config = dict(
    num_hidden_layers=12,
    hidden_size=320,
    num_attention_heads=5,
    num_key_value_heads=5,
    head_dim=64,
    intermediate_size=768,
    vocab_size=2048,
    hidden_act='swiglu',
    norm='rmsnorm',
    norm_place='pre',
    norm_eps=1e-05,
    positions='rope',
    rope_theta=500000.0,
    rope_fraction=1.0,
    qk_norm=False,
    attn_scale=0.125,
    bias='none',
    tie_word_embeddings=False,
    parallel_block=False,
    init='normal',
    init_std_qkv=0.0262,
    init_std_o=0.0,
    init_std_up=0.0262,
    init_std_down=0.0,
    optimizer='adamw',
    learning_rate=0.000989,
    lr_mult_qkv=0.5,
    beta1=0.9,
    beta2=0.99,
    lr_head=0.00474,
    max_grad_norm=1.0,
    warmup_steps=217,
    schedule='cos',
    final_lr_fraction=0.0,
    batch_tokens=32768,
    max_seq_len=256,
    doc_mask=True,
    train_tokens=275600000,
    max_steps=8411,
    dataset='wikipedia_en',
)
Each number is 500 + 50 x the weight over its row's rms, rounded and kept within 0 to 999. Layers, rows and columns count from 0. Numbers have three digits each. The size before them is the row's rms in percent of the matrix's.

# o: layer 5 attention output (transposed), 320x320, rms 0.0281, rows 242-259, columns 0-79
# v: layer 5 attention value, 320x320, rms 0.0185, rows 243-259, columns 0-79
# q: layer 5 attention query, 320x320, rms 0.0276, rows 256-319, columns 0-79
# k: layer 5 attention key, 320x320, rms 0.0284, rows 256-319, columns 0-79
o242 120:499563545493577580527453515550471475530555514549553510513483499518509549503482448457562459541467489419511521514482388472553529485506519536578510501484452542514430515495413565503378531473574432462621545544511486441495565489441523515490437499
v243 104:507517453570536546465503478475497587586471518555545510475591547558525479484552520414493462487581583515488408479435471500433536475453331524547554494433494467526465507492502533479571532454512552546531532480464518550493559586475455641554523529
o243 116:461525588524552506565450475507532444580540606437538478550515455445520573518486450491546623416491475439485484448453483476637615473504460356484579496480563496392493470456435488496448531479457514472530523609530556508582499385479522455381483498
v244 101:389445487372418412476515489393441506479521485496432465570435452548458473569521428541553486478488447497512456562492436422437470502572553475447473487425451464379485551483449444496487455424568551495526546505527455537510523489527534370498472558
o244 105:479564370523510533500489485517560478432543539558518512497534553505461491484416590489530479595579532554577455495410490493610482484559487524535478546587459433577464555469558451572591467497483569525452460450503429401484476585508443472546528460
v245 110:603481467569527462559548488475371511523555481545515514503487558503486468533402476503431497483520475532484551540486521528456578523551495602404564513564516479512581467499523517472526521437521522499501508467478681470474555535453498462440482549
o245 117:425478493508442595445483450541525389565470508465603420467485448463482486515452465413469586439546554477498568541509570515564533447487452359492544508415537538506547506470441477550491491607470552516426530565493499543575539529517529563452469463
v246 118:511471519524508548562473503523411476457565422513398454583492525489463499469482488419479455527497484457480415517577508510515603486517540452543505536518440495594494558481460506492487542521535456440421578591544459575444461427587549487441506448
o246 124:478507520499531491480534515506424545517514377471533521498571552571459456577443465492513446516514459503536465458510526522365336548501537544444501434528420537549472375570455505459497495560525478435572475551430539517418564499450582540494562487
v247 114:539471538481494584506531571560455486474509555460463479493500532457505503489514467468462552481465509503561455584497482513531563584559501502466531526523483503517521390560460507471520442620467509442439515536455567455419444612461495576532487479
o247 125:506536601481489457518464479514520433494498387564527486544518458494464594522539424429508464420399541468426628545552551479466530489520561467482486508365523525518543441499511556446409460553480485477449602473475434665561481405559608551501495554
v248 123:533466504448529511516527434537532510585509590470509487522539530521570448462500589542528412515598544515553455501555448475452486408456426531505541449500572552448542480405457509477516534523486493462512525441473495531517490624516486487536489607
o248 140:390473421538465433481532478549554476569528564541579563555484466548528461544408596538540537531482424588497412417391470469567540489503406490544481504652564423425560603486462445534536505459481483503474367514571454507567533452454428398431529426
v249 115:548422476491369501543579544491480585484498547497521394495554531480456519476509452563504491511472479514545554548603498454483539513460491480469488586502472533453568468389425524556440551508477535452477508537462465528468556415641466434481496387
o249 127:504466387473526488514497512515517524492559549417480608479556554508471450489459581462491525476532481631506470508538445526353364499538498578521481502575515439523557499499581434508610495517514523532433468514545467589446445535468512543522574445
v250 109:527619446506442528498457487530510455470583448518494547541455451476418531461438501490522511416449495411463528564400572550628479480432543451460515461513509454430482484536494481584425513544444432583501561508540515448495403486446441521509565449
o250 116:489464601497575468504505565494490537438443505499488427410502475539584414405529354494477514450446530466441566566599516523432470489533532570510579424388467564487483505513512501500499507525516492438551594417489496455514644484526612552593461526
v251 116:552539503613512521559421577505536472485632435571534537500540483481429492518592503453530551486516422457416474507482511603442429469465441437578545504493528407550578521474479473519515561508392551509551456528451542497507440484453504499461463432
o251 125:503500456472528427415524430509432511430529554526513527425514486397524495509419507469561511538505452453489466467563375465490482462450519513394528451479574535474480474458560521472456520515497409481572544478516474355416599520412489474559553511
v252 112:477456502382599525528573484535549549559354507412454471532495526532530518460418461497487529561448532515587478530599503423618558527487536547522496456496494455499492480518581420468529434485544474441439573550429498521508520509394504538439438476
o252 123:517470530490394506470500453584548505616510423497443466564471518597505496525631560450481449596477521500545484515413614475512479490525451595589451550570493498433549479583410487526463396522492490529447451482579546596520471458711491453462561482
v253 109:547479469525454509491533469550415503409497530361459518465541524502560447561421531512438459613518580591475552554646517516533462581537555522527454523438518556520601502507494488503450438525588470486504618488525495471589433521510462501526523500
o253 120:431475498531494467537492506506500452601500413482472489473519529620472553552389473462489550481439524510599538513486479489515436519572432509510524559508469489483527532485444482469580492454467477542474466512443517624523524490530517539363383519
v254 114:522498480586622445539557409546448439456507502486472472472551468522557581504599507497504520569524583540493469583541448480471606467556466599529538522479439530488403479543477397523508453540604510480488504489526586535517522641404520447496558491
o254 123:482559577520462552496431480479563454563485400462585488494489534510463504513441425432465499481460541329562515417452583535625574499490513408414549524441473511529522533474361650563496498533508485529438532563448541499550526484508420467444453516
v255 116:474539480562524501504480549498455533569586510623457498424521486518492396527567563482540494433519587460490507431506440558498542471502450514548479492514553466498545486494457484492558466472393485402526532478483536445464509535510531523504402468
o255 121:450494467579505393489494388496578557519574545551540499497515505451493503442413501445537544480517472492409492447481508423555553431440503450430476501449582487484448550527558492545400495544529557456590451456549505404542583541501466474549525515
q256 104:542535523443557417510559525552494545539385517514540537480501464532479489578414447418451532541500432460466558480514548451490492490516524586459519561481516477387548468575515400514513537485504453429520531513395446510519485589462458453484461505
k256 109:449528615452524479517516429508461450507538547454482558486513551530492399565433475546520538509483477438511490446571496494511453475472503521456558451409527592431595512528477461472421500549455428456407501412508553562511523442541456475503429487
q257 090:480571493549542493528452444549465573389618480505491492542449507400539502549493438488514482441464492533456434462566491486465590446515496494561396472507554519501568550538504517498401463515435492567448481534473416600488509595562503545521495436
k257 095:533531497437507525429580461455477599497469539490416538498462488524501425548402545517439469482483454478595524448480465511510501486533505518465473423457540536494415436512514473498501504540479462440435495481516671597482518525520546439587468547
q258 102:566558515398546514490505472464562489505510425498467521493453517524475450530467415442512540532498483545522453509567487427518542448418509565561415507545543564542573455535494530482413475640476512424498492425502387585547506569547425514545518576
k258 103:575504499581419444409518603468451640430482520535520516525530445569435439477463469515508477453478419503554526590575490536559524456518492564451496470445597424461508566494547471473498590491383443527455516437476588515528560442489602448600501571
q259 110:524536521535531494524420413437391490420490541495406504524493556426539575420513561540599500409433534509462502554533483536547595537474499507583485496507525498571538505543401518512490504452438537579603535494484472522449596479527542548521567522
k259 103:458484356449446461464530553565554511505554499518531475497564500514493547433543488470474502575602473440440470507452624600501516490541498509505474539472601475455565479488530522510576457613519551557517482551539457443563439478473513478439520473
q260 108:535513514454516476485516519517434495485504525447551533498495399569458408568500358480520537580476505518452502445465521489547562507469509502425590611473499531407478466462570463559538495559525453536522514490478522555492523510499497437535457525
k260 108:537503508509469503496546576540473458460497543524430594499495498462523411540432444535477490447429517458507434517513487514587497467534580431444539399535562460511458559424587479534494587461469466517463521453545579584442542475584576484597500526
q261 097:472594460586482523429589596503521505464457494508529472521425596509502479461509473500510506472545590454537386480548476454484511379577514446546503407511491466563506522510576570431524477518438537518495505453588531570455507432500601556575566510
k261 102:553564406545438572498542563539539562461469529510463389566501404547391542470532486481566522519483421515541525573478505551442474535485466524527445631557465504431528580491518509526549426521544532517498491516501410471455394450453473531518507480
q262 119:540406460621508602467482446449509529437502524434479468608463467474475573478575496501505555395479547590525525446628476587483491517515573423498464444538486536476506603431489557508496429497455548540571463488521480526619497472566491534469551537
k262 120:338383532450486386487614491564442461610433477577594515535542529466505536469519476508497519592534540470458505461427496550485399520452531517559490493440478540530483514563558520515511465458620583490522473510579483451437456457528555502469523569
q263 105:491522492540533500469614566450531513544455579508456437513413520479578553451507475467522471515522562461494423462488516483552493429516532422475469438573487492514468467518549505443588450477427571462553485476540517414443501446499532491565502453
k263 096:478412577521521447454515515487483508491517514527596416520491495589422603505598537487507445491496535503588598483452596507490451506515481539507483479529537544499478479538462482415541410453520533578537526529476593501460540438486524540449493513
q264 103:493549431522516552453531511447509445542474510510483477526479469411485485513590488444518512499587535567451517516545525539478476472394521380515447583441543634547589521434487546378580478494425529548629422443536480503522459448593605496554452526
k264 120:449403451489460481398514532524432523481439514614466462524581511545436587439552595578520521514433521475502571508455539519424432557510489540498502534524544497468472427478481474449553481479591582672585524520467497420474397505465539520573592468
q265 105:525529496613469444470488529516498506451581456579542440527512560545526511448537538599635451551486573510589473601517431501521422504576417490491501399480510467531563505514493516400538497473468499553559488452508500528455525463563594576519549458
k265 104:493527549459551543505389420435534515530545526533525509483497541485455564470575484477501461538489445507479569504460579521491548522572454463530451508579431494533528425451400573418462487498403501559568426512424469438535522506423507447405530430
q266 095:470491491485447470467501486465591457472452549455530498543521507515441444546515458476475493521554442507511538432477465510480531499458486533482460508484479664441382452480490430447465509518478558543472444484502443509493414482503498449506487521
k266 099:664541492452479551521509487525467488418509468492441486547503443478526465480507609517488506474435475440519446541531504584450604461500572585491446504495454538458505500452530405522468537526451477524462604509543484466520467516543503420524484591
q267 106:558592462533452521515527600439438527507517520456481499572498532399482548478590516502503496472511524525498549522557422511434481483534483471572457543485470547559534481437435544415592515470545501571533550509481490461476516473491648516575470527
k267 110:530434493515526432388429491477565527540547498501462464501594538472543560470540537502548485539500542538481604553473581573448530602467489495518534501562550486533518531419465505439531437453587539586554443432440477508565527487465485461473559472
q268 106:473457479435507468514476529580587498518527499500536514435516552474575433466417494491464510507557543427576475427438532571577528479483524584450576499537499405471444535574566424578457491505514471384400500526478552580582532529435376519464503482
k268 116:570524526586524545572489422501436504412536530492503533479419514479552427527444452532528492414436486455488416572601421533520561489476565501521501501461476546425548497506604539543448510532504529413492523517556516485460489394573514519491398569
q269 104:501532526458459439519461451457497501512515508546541576475536490512453516527434414515499484494418435501495523455488446486467481476544423593531520469502465507476428525554466509581452492491494521409441473555529522589519458592517389403399537518
k269 122:521433478508517541567566440549439443495523465498566515494458483497529399594415427468500531478499491516468411512551426538515495476493491556575502447443525465396445540553537479600495510532499420500507560533612457515457457514617499474503526534
q270 115:549515421565477536455507535379461498557469497469498490600505361498410548484565457548544429456475504575474493471545537507447538505499523462571433547484513591532579526454501576438548526491523549651592518497522472475480459421513608548588543548
k270 112:496515498525473451410435524460539477548478484537520490523534510447461572378599544515504444560517495553534572506414570451483494532573464494458538555564515490533556521441465522455552496417546543603539451427435510470501504484444499517486447457
q271 102:419506474469561497480554568545572511576485489499491478484507516531557451493509545539480563540574522477400459472463533502582561425507587522488530478573585457540553486587630433533585523496499495479434491480460430525507573568457468499511452451
k271 099:575428498610468558526520502544519550432534548500430493514578446478451550507512483573533524475431490522531517578562430586525585500522565571413511530473498487454587473432506523429527588536472537529559582431446559436434491427475585517621459481
q272 111:437444583474550536519507436589628557555473448472529575461508581518492409527451479497506533530589548441518465475506583547593530489536519558434517473563556403523416538459602496533468451490467425464431499551519539566522530535471418515516461543
k272 109:526457490537480619596529421539485475366544543483494563565484480485506437559385477391496498389446517480503440604594501526538544463520547496495449499476489473415454589532500420530484542564538458478511586491548455502460457462545560451426511639
q273 087:516559543460449464541480427419441523446466510492524515516508525404448478520490467438570437419480507571510565473562514456376406536461412475608483438462506544512553498541439499433496443439499578427502459503487457507427496483536568568494487552
k273 093:417494431302552472456523563510499488535577469497503593510435544514517502523463512496451566581514505533492430454465616428513526497512459418525444453511557552493556488566526475524514504540581491456429423499469477567511500613506454539418591464
q274 122:534556477543479502469487486397451494441492522488452475505532431429447572527531512495556435413459482547479540530551443502445521566476482447526435494505467587529516524464446586478512501482454557555591480514546507441466429480537616514519526525
k274 141:436504485491493453446487556504542515569461500568466494432538528500498537396630575507526531551540544512487577464421603469440501535554503463489489519528464541563482473432495515452546455450481479590539443437450560485572518490451535566502440456
q275 084:480428498523476469495528558563566521536519503446497457556478454532483468562442470522471489564526466514522425527512590495591488486443506546470482549514536508428505448544520496628484545471610492485471544494489531397530573574435426532509580357
k275 099:519460486600468467503490569425465482429479503533459337478547454477478548416589469562496567517513539541547537540473496554532552561520518551458537540398522370530562503436439599451500483499463542483471536431512591446539527451434538473604424443
q276 117:560469492525446532474524519499459538491467533501472484531494419423460533479482483486516458442471475459488514569505444458410472548434470423479518549524418566467505472490404612475476537503522570548533517478498520427510537527494558485501591485
k276 108:469447489465537406462531557448472546503506393567450471493458518450517554458576482525414547574555509538460532460418561506493582513545494502497503453502516434527599444440477645485474416477495518512402427487409547504532519472479493474572519462
q277 089:454439491439419433481545516590567450494514437495560488516486473595572430503462482576422521573554437492516419482486435491543477544520536527508493472481466441416472450582424514572474534470596487466400511546478490483482571566449417510473567428
k277 101:554412464515499538571494486486479503483519556459539525588429426520480480571440417519516480454489459498494461519574450528573502560501496543513519463409472405484525558540515631531508540559519529498499598561541435429488469485568466463492513521
q278 118:555538535504471572479470529520445473479474505487449534524531522373423545466592531461540460499517526524496553477506510479435523473489480435526500513490459559605455488382541534416559506517436478583538443393512514457526508505448650484600511497
k278 104:422405512418543464477516516473464549473508440514418541481534546483450572480586530508552664546485507511476559423524518434551494529505594551389473471513488469484550500444461571542499418448537550596500420495449512490539484457417588580593483506
q279 078:517434516522530538486543532572597544500528509493513441462553427580548519510457506517511537527551429489558516521449534459543509447540573525483488478556489399442474462579435558563466524481544497492433517484471475442540565534521398564462540459
k279 097:498427504449473569502615526541422497510561423482473517546367467508446453537445473465480546414530500445500475434605413499558556510501569516482573452410532391438557546560479565536470503469543496485540502466469572508483503393479610492550451543
q280 082:483522455469540417487502489419418452446426499501513527525513486521474534542477466545528436470417532494535548442550436474441397531441472511504472539498462550488517489473514459467546456422437551552605563564575495533483390403615590469539507536
k280 111:495632489506560521498450522446526508569465474473488454500506506426538569380602577510471439563511558569495529494472586506425534479460448497493500543522462602573511440432517451425532438523441501477447460491617413525512556506451474484440413505
q281 110:548527441570492532442550537440501498462450505492521444525471390529474546542493447488523405484457415606458508590496422483481482566536542413504464534535450554476479493486428532538510516439581529602509548488522475435487461503538533512490611488
k281 086:503484478592455461448473594469422527448448594551507395536568427498444585429546471567542458448466500500546583508464469499518417539527456530514565444470515380472556500415450570492524491503465563626455522455487537447583479492433547493516515456
q282 094:467441603567415513422513498492490431539472516483504464539542519617556585578409483592506568497483515471529420545453532568481526403540498560423527497487537467421467515515545485476559516462487564507525519508494624583509522514551518532518501457
k282 090:488519575532469558513409462514588486456450506532513459492501438444519527418439580458467501438500484501577566495612550451480469456490467465450587521510503423568377611417550489433491499518420532469502450499547586575561502510492542490494458579
q283 091:494430514579452529494550478415498506525499437508473359558523474633493533521434490561507469549520444535420450555553558498515564395487564439507540481506537463407598565495495501526515538430521540556510509582488579583447488524472388512520512465
k283 100:522585530543485568435479537444443461508447573466492464418525482524459484423439518557526363488509518487567565524514516494463451449526522495437605481511589491513520567434498470496418552511459452480515518511555561524501530478414494486462492537
q284 082:459437421484520492493506555525557533489557418527469579356511493493533454427446526492445515542470463555465497536450528481585475451444510437515426477442491450540548479457512519439431573485520465419476420397475455401523543545448480517531534498
k284 088:487296565533486519478531485481325574503581559418465552491441472551484465548447452529512532495471543499504528569561490493525438505471490484486452458450582359495495560514478578468426512428523555602510485510368507495500508425496435540493522421
q285 087:508543458466579467481559497482516484530486536565483572457474573413523443325455571483508521440532564502456552512426544502447492488503540533572503513569555512611457487432495416420504487508493506473461368445549451552500469410509536492438405548
k285 091:416463540454488443598562483523445467580557338484499584482479544455545455552538501545464529561572461546444491548520547423589631475572484506550487469497508548501580468493444572524426405527553490476357485519426476492426492508506505492482409506
q286 091:540526420519532474504468509442442516503482401531533550638534492380476480473507535485413487449500457577466448451522462462471449526549452466565494463424531515581516531526528533482578503525426501464508496447540463406426460507464598499504473465
k286 093:444506457479514444473579489573452473520474468582465473527558492523517515493540529564525572557440538490543501493548512530470504487450505476493458477471486537523511380460432370523536444502579465482404515509492480470579463550520501541535426529
q287 088:507431570515440468423522515480519524553547470446438470533468492580498500471490461649524535576510429462467448583422627501535653462589550528522523530525492485482563495545466534512473499512579461501473455535434637531554483526479460508534495449
k287 090:560536533561522592519476523469485557515419436384541523442455513503494438441437508567484367397522543424573465491585552500443425460556548487487499501541521449515468591495541506461456525499454428444648476439561617667503516398582522525525454504
q288 091:543560526476427525513492475517542490490537496569534498623450575429558542536533584437494478388508498455537483431532502515579475460631491519518486420454433497429521536449486506493518490472519515474574586512544518510470518520476660465540492568
k288 092:475541495456561517531546460537603445545451402498479521484562574542470545549504526492501604457543515508538503471545573509502534500511580546506511487542514535483451418496588485535497377502525488538501462524545457519536491493427484530477455495
q289 087:492491406555543458453523559460407462436537500512549446573570432507522420566422509528458483481509437588477481445544442593543367560532468487532463393438455433432532535579472466535466538480585572488520586529532475483433458519481562526496534492
k289 090:579472396592465455414488436427480472457568568631493422560586497592431505421529487534515434546442449563611466483558397549499402546467414510493520495539557484513406467522481486433443487465472517562492542524424456451521538551466447474477550517
q290 083:547526456492595520494526442533499510510449418589448551527416518441435539500492497434440466502510533506482508460497477474431473413459404490561439577456489583601471424440532510452513495491480506396553486423489478566531448507523571528473460607
k290 087:456352462474488417467565588499437597496525516573474507562514554562518453518542402504487565571444520555474503538452436504547558494489527545494447501474516439495533385459480466559506523496410436436362487480428478472483396562502599540512473495
q291 102:530435496541352494432475538475512447501548441434593434590474464528507527567443531480530487481520382498481473518538476442523479508526461555528567385439499441467512499577518513546527520460562566468523627530525528473439482476497582462481527480
k291 100:537579543609528558497495475495511457525426573540566458495534528491518473498454564510534502447442527515612549418586454573467375482399531532515547534572467532494403476483535405446528488521468447492614495492593477511479510536489500510522519471
q292 083:511456449513502499470468545537526525453527526489553453541430406519552493636388466549507463536492416482476494461522406557533463557496478436476430563456467459383564522514450533601495536540559577521418520463521547485555517494491417404468613497
k292 084:488392496540441439470418559456474451490514574497587474491527386566481519474549466582501441470470456512509531440445449466533354616522441549458527499487548424461464527478480579531510530418508590593400498484561511426601492504535485449432601444
q293 089:562436558491549511494462500580560505515531564484453552447523613388478471433560555438435540466521596576454605458489522468443535447499476516583467451546456504656479474417533471469417503411423432479459497498480399528585558444414545611491388612
k293 092:422453531461568479537549468472507576549583469499447588506497559507506464571503501493523575503549504470476509493547561473531572432586517482530489443511513556421633466535400559505495481501523562486424429515332462449460516482444532629529507479
q294 082:466450460530624452420497485464527593514394541487438556470550440516508486582450437474532523589476541498485447518407492535469496473430483481438470615549519478471504439560501465526428468529509488522513490552532483471490469568580330515431506498
k294 085:562400411544503534498454515449488607430481618547550464431527461467503493549517441474490418605432415520403457531482449532421483571476403425460538535426496488479556529499429423489553606501472545505456522476448518518557525507546505459436526478
q295 085:436493534436488502485496544599581523501558588531493460480540501492465510537415597558548592568566502431508434473457531511553521541537542495456490506557439481469508548496414521608421512543586473446424482502494487500520532527517450487498516448
k295 084:476454457470568565551489433567564534488542509424592605452403472503451468493393567413494414529512512509464428580505529456532397583620469448524477567503506534499439584519537606526490482531509529529645539574540518515487526524525454515448460442
q296 091:467509482496458517478516583458493451555518389468612386570531455567444518621405500548592467544451454490516457533547474551552484533513531507508532531443520497456490512528521520495475515542578548615513555517460559545442430438549525493541495409
k296 094:625600445592484491467362496459488419492474619523486391557502520483567543412437556533548398491415533483627545568591478466425453569495436509488507468452457469518460563474456493526498605447487500475610462521556585489556557523515479462446541503
q297 088:513544517532554485521475465440439448505475415516477484540506528512429518523537484509493451558497471568494427518589502486532403460482464492462456509480496566538536500541544472489536453521500560499561527513507541548475447502481545512461514515
k297 095:551578604537494568419510531469439479440416534603392417568577494500453564457514499537529485425427513481586506483578411579463486450472477530483487488464508447503513538413461400494458596546463544417504505452510466530528437471452610458514523435
q298 086:483484418520570518436506505433497514469511494480508509465452443515507499553440410472448431502421491530475480443486407571475468562473463533488438547555427509394474510567456525594524543553451526500424542612514510495493500584562354403428525464
k298 088:537399453522493492511487453470519540465551603502604430527510435504446568493521457469478371546467419539450454489423480539468391606453357543551464485459482471548461487483575542512515547476491497497387524487545421435554493582578422502447551468
q299 086:457483619490358516458541517578488551519475533509519477437448459578479575564451469634590509563542489467514442523483579471542611474512517561411530495538465538405515534515461538543533492532507483499502535519452608510474526507515466516543563418
k299 088:575637504530469556527359570503545596446470504498553538519402478465537510505416579488446380425502504511527545518477496510462401481479423470531503542492418445495426537463600524458530513567423485467581493513567561514531546434476479475466504493
q300 082:501481525491565531510540513398455427546474472451410464449433512597554558524566482521567523531457602515517497505546512543434472435503544534579516537569549534474497449464526409440532492492463618479542492607484576548471464523531501519622506581
k300 085:462534574467475526480468474464564519519397518442530506465563536554494497461513485485483562510504539565518490486453545480554606478478500566465546530534529522583477478511575491448491465538374539403502445482555471566471515515443589516501538555
q301 094:504474538477461466528425488571512492469520446549568515532554506449508460506531565474410505493493480508519477515539457412480496450518484478482500398397500481543511443538528501533540494475541516477539611473521521528453451483413656502512520463
k301 095:497579421474444518486527550591488447480487524581477500545598491608466491486453560507538540503457584429520537387541480599491381472478499538467534461541417524518444463484497386553528508454566461502429475485484535416540486569466518545498504564
q302 082:541523407588558473472525537372371437519420473494499427536516467533532467560512423503475406457431459544519458484543454580462414525455517453499450587497454503453514464562578444518482498576483606450555557553574509528525378456543436522496514495
k302 089:603496481543461478451407582405425531475438578545448437559537494522542526459573464571539432524527418600528519498493437429407559557479431530488509490447483432489486576510412530456470511575473527446485541433521411479515431581601450448515514492
q303 090:525530421471498513507496617408472486509442505433557452516568471443464454554518482492483427475535363549486513458549422504490384639469513480508480472447457427544477471586517502489516500503517477610491634553494416424492480433534487520506501495
k303 097:519467413563452446386441501449479494523527586553500465585534487557504480562482469539548457490451444529520443541517442484420435528445459542506453470505494520491494503555423462502500552471577557526564551512501397448488440578570421540509557336
q304 091:495515474439474500515458546633561511491525505539568520488561492492561452569463597466502526467606468562485433479453400445548510509539532503514576351458481439459538531519451524542468518509586470478443525535523484493411526458471605499460521344
k304 092:494565402502540528555561453556586508538509544488543581470505532541483536452420556499531512468521557498520479571470561538524417553476432422496495524559485560541387532497554443536501534430542459547505452528472504476544540593479412522374533520
q305 093:481563566558506448497550458476458513602422454555463547478471508654501560573497428574520586590514548506465490511505597474476511518482540513447514565518496514476493464518504418529496505513527471550541461583464575523424442470586415528455476546
k305 092:480575453547456541474393568414547526474487583483508416433504474384501517404475495490523402504437504479500458548483494461509453535538402521524592537465502509514499500488486514450493586560442541509511477496535549555544549507555512400457433489
q306 084:447525434542517470456566504404393515464470444419540490525414387619530466552518470532429468479488467495479403484580418572481492475505504542463425537471506466445493528590428498553474562506510565472511542551553554494459411498583450513558592501
k306 085:572492369510422479480347532527530510505522583502460375533597463445481493442530501403535463529480525550550452469477458515345418602402372537488447511406474405567445497428485490463532601516503507503453545498513458469571481534527477451460484444
q307 086:483480542542563455472528504336451488580486434516380559524467465528450464503445418567524455559489557446483476547535574537445560389463521424568504595533595566549525504446489468493510503505524511494518420488407566585439461500492461526612395489
k307 088:461487510517413502446503548468401510482460425459396533448525472528415473516473457581469512520504507520520544542541531434498594442504452474438548533477483466538623480458512569489386466522494389493486486428439608547519448426503554506574459550
q308 088:474503462513530488493435448470470492492529451477508531488593459439494540494489489490491474478473367604400433518415491514524473512523560477607484502484556528535510487492517548469429517541503508516414455444416411468542572500545381524488564348
k308 090:502525594516623496490583485488432530537554522453427535495437541549635541495480539506546468416463526471459541552559525457454551528457546461459479488545548478469532585511391431531557567533493491471586483397393501538434515475606414454543446398
q309 092:477483461479506531548452499479502598541558467589522518472449457593513482501524419487488476461526443575445487506519516541498540602493428472450412545511467565397564556606475545613447494546537508622455515579478478547484500459598420431433562444
k309 092:566531407469431470456423561551598510486451583543537506465622528497478462504535577496509443533516549439482465447479525600358380485528454542443532552435519428489487489495442456480567597395505457501554552466556422509565429531615520481485555539
q310 084:480461549506520526438497485562534435571502560476463585502506613522505529381503578454553595468480567417517562505491525506505579545519510496504545465593543532559428471428535459460553490538522426443521487402514512527560578482458547569552435571
k310 085:437515540529576526547516493517543477532582363424499578441427503477548468426492519391469549535552564501458437489455578384608561456487496438507500513515555531529518503551578623544436453502547478465437439538385540576510562424484524492536451617
q311 085:475468468476446523470457498570569522519613557441526495539561538500529456487534629480486537444531420408516502533494488501524462449505480462533522443484493402482491534428468594600539508547561529487371495412520450485491598514348610481476548507
k311 088:444394542499594497528609381510584479488500426397590533471462516509426487549522471475495567478479466571502535482515601498527470498527518547535540464601606523499469526540534553529572472483526535525483499558509541464408526477421439562487548475
q312 090:470512554469414493420527479568514453582537532588463493489519531534406571561544494628433502637518566475491541511560537508505513492528536563536530579494471506527501542470474478460551476451539440572527399445451595525480577512508548553611532554
k312 093:519456477471458565478415450529559507452513464528418533527506491486394487435439490525462465346476508498540531514502536526533469445600496470462491518537507419492506487506518545492454526424497475559523451463456650493569508400419637506500492536
q313 088:517406457511504528544436437553527549484590526528466472550480503486578519461470450511417548459428460507449400570419522441522522464500537519415407555526503565439462519549498546567488491599471504449473425492528531446583526598417375469402587406
k313 093:560537582516541555501588472516468613472469568494557490474444549443596482562444494448490500415534490456438425482509489584475439494484542469478415524464505504465423565485547464540635547566420477496558610531580466486500527547522475547497501506
q314 087:429547495518465467561455612375521502460472464452532474526564492509455529582460458435575477457531453498433560481560401492489468562464506477544687473415552481487535472601472588497512544658474469492448463548544420534469510505554478479481467428
k314 091:477522557521581630513471464542488456556471574489489485513444551500558502541458501459507476573432482481471510572537470480469454493454503482622453518494416551511462531537472489510475411501512549475524531499591377404392548522527376387443531442
q315 086:505483611504478572506475526645571535504460512505458539459496556477534549396563551454495550490555571411530562527379536459528540457488607454534515493597487473639438468395492497453469503479494422510515386446505493488552571511452551479557465504
k315 092:410481537462525578526636435508485562559510415484453609431385499477545514530431498484486587425551507477443523515503488414544552421546603517546443504517523503452550547553546620533511412488556487478553415506470582526446561423478603591476486425
q316 088:529484552505456514445544508533478459447583483528402546429449503452464482463531497484446461511476497486513520547498483490433610498494573439584436586514500493546531486428517467504519568429503430543537422482481570455437497493509495496502416506
k316 092:468549445455477497571541579517502445569503394529457519525487493481449512440528458577495465511522550435517467418472529511519594522577539594489483491578461528548572425471518462571536471479562465611408448519487536510547590475425551530524428574
q317 084:456489473480541557518490462558488542465510532524512592495431559541566510399518477460468560511457631469465475511397540511516543429491481483440470524558440494462446551420505481539494528402442477426525463437560548602604584506494485458484470650
k317 088:406460470437435468518565523565513497549518413420554487522500491506499491530554519404463547534579531552386453449443592457586568460514553590480483441532584458440503471450663597470545537529516586456412471551531489549448495519445534463536426512
q318 081:502575454615611422509489495327411441545443395499510497512526452495443452551477382502483456502452429518454489481532418575465445538515559453560453627420496556503561496587533429489500527545531524510519482566585504523492413511594486429493498503
k318 081:486396463465374456406445477501471537411536545545453413510528433460526552477554435546548413545486335521539449551490409481376522549461398506462487450406489533482563495480434534446497595480483529431464527522532377472496504524549459395509506487
q319 093:507451580461508497501568534517461417576566410463490479536556495622480453543487440569486529544509523472590480554477590561555573441555515460530442554557491492387592508544529521543487503470497403574502524575494564556509581454515448526511531480
k319 096:528504483557463482494467494455414541474508496459576507419498514544504488480431495512496377510490474493609469566478491410476458465545436501410476438448547484443498602512501551452464618429474451541622538519518572494560523485518543483429474507
v256 095:501487461525473488460626439567581522548450466474507520529518579568538525515565561477554601476542496520547499446495437529568465436441529576563554513598507515584439587459546511537467468455409507504464528429500454485437501605588624562496565544
o256 086:545481523496486463496457498456497480379511558586512438482537472414486479550456502500501498487553490471417501571482523472439476636559504518515532503422547410461526536555445577448465467499564421500461453583468469529529508490481360430520533463
v257 090:522604517469445543554479508565509526532546467434498525459519474448461540488489500505483488573450482538486527488426495450440491540640501479526508498525570413473510480510510504643443545520548501558464538501539480542488491463518451554496454503
o257 086:537438473532443536569447500480547450550426521543552550512453488450433534507526472504437537546520568463491455504531438523553536618455468491518511492466561596476415462474524440396590479475450492487563390445547447490551502477508592457569513514
v258 087:524516458559515506598544502444548512586526479497516529520402535505512472560540448460447412418415560546552492501576577472563545495462462407543469561538483502528427493587471501483510379529575517505575455478383486486595527515516447485431446479
o258 076:469480518407480509404400503556519523488565541563423588485526521542522480535444506644545542500491565485542459476364528435509442462433487547448520542577537473465591492541573480474559514461492505562481509532534513559425461422540519452561403560
v259 095:481458549474532562510594445533508502498435493451447497506456465422480490592483554508513391507490448426504529470461609510441396502539500451571457516550510563377556481517443555509452474490527559469498441590519571502502513485570466411480503550
o259 089:481434491467512454484518572503399427544541435651490523469486572522523505517527469495577553395519502545481465450574347455521430521486490486449425515623449522617590479474506420341456488559511472533523558508666461441518500449531520518527501502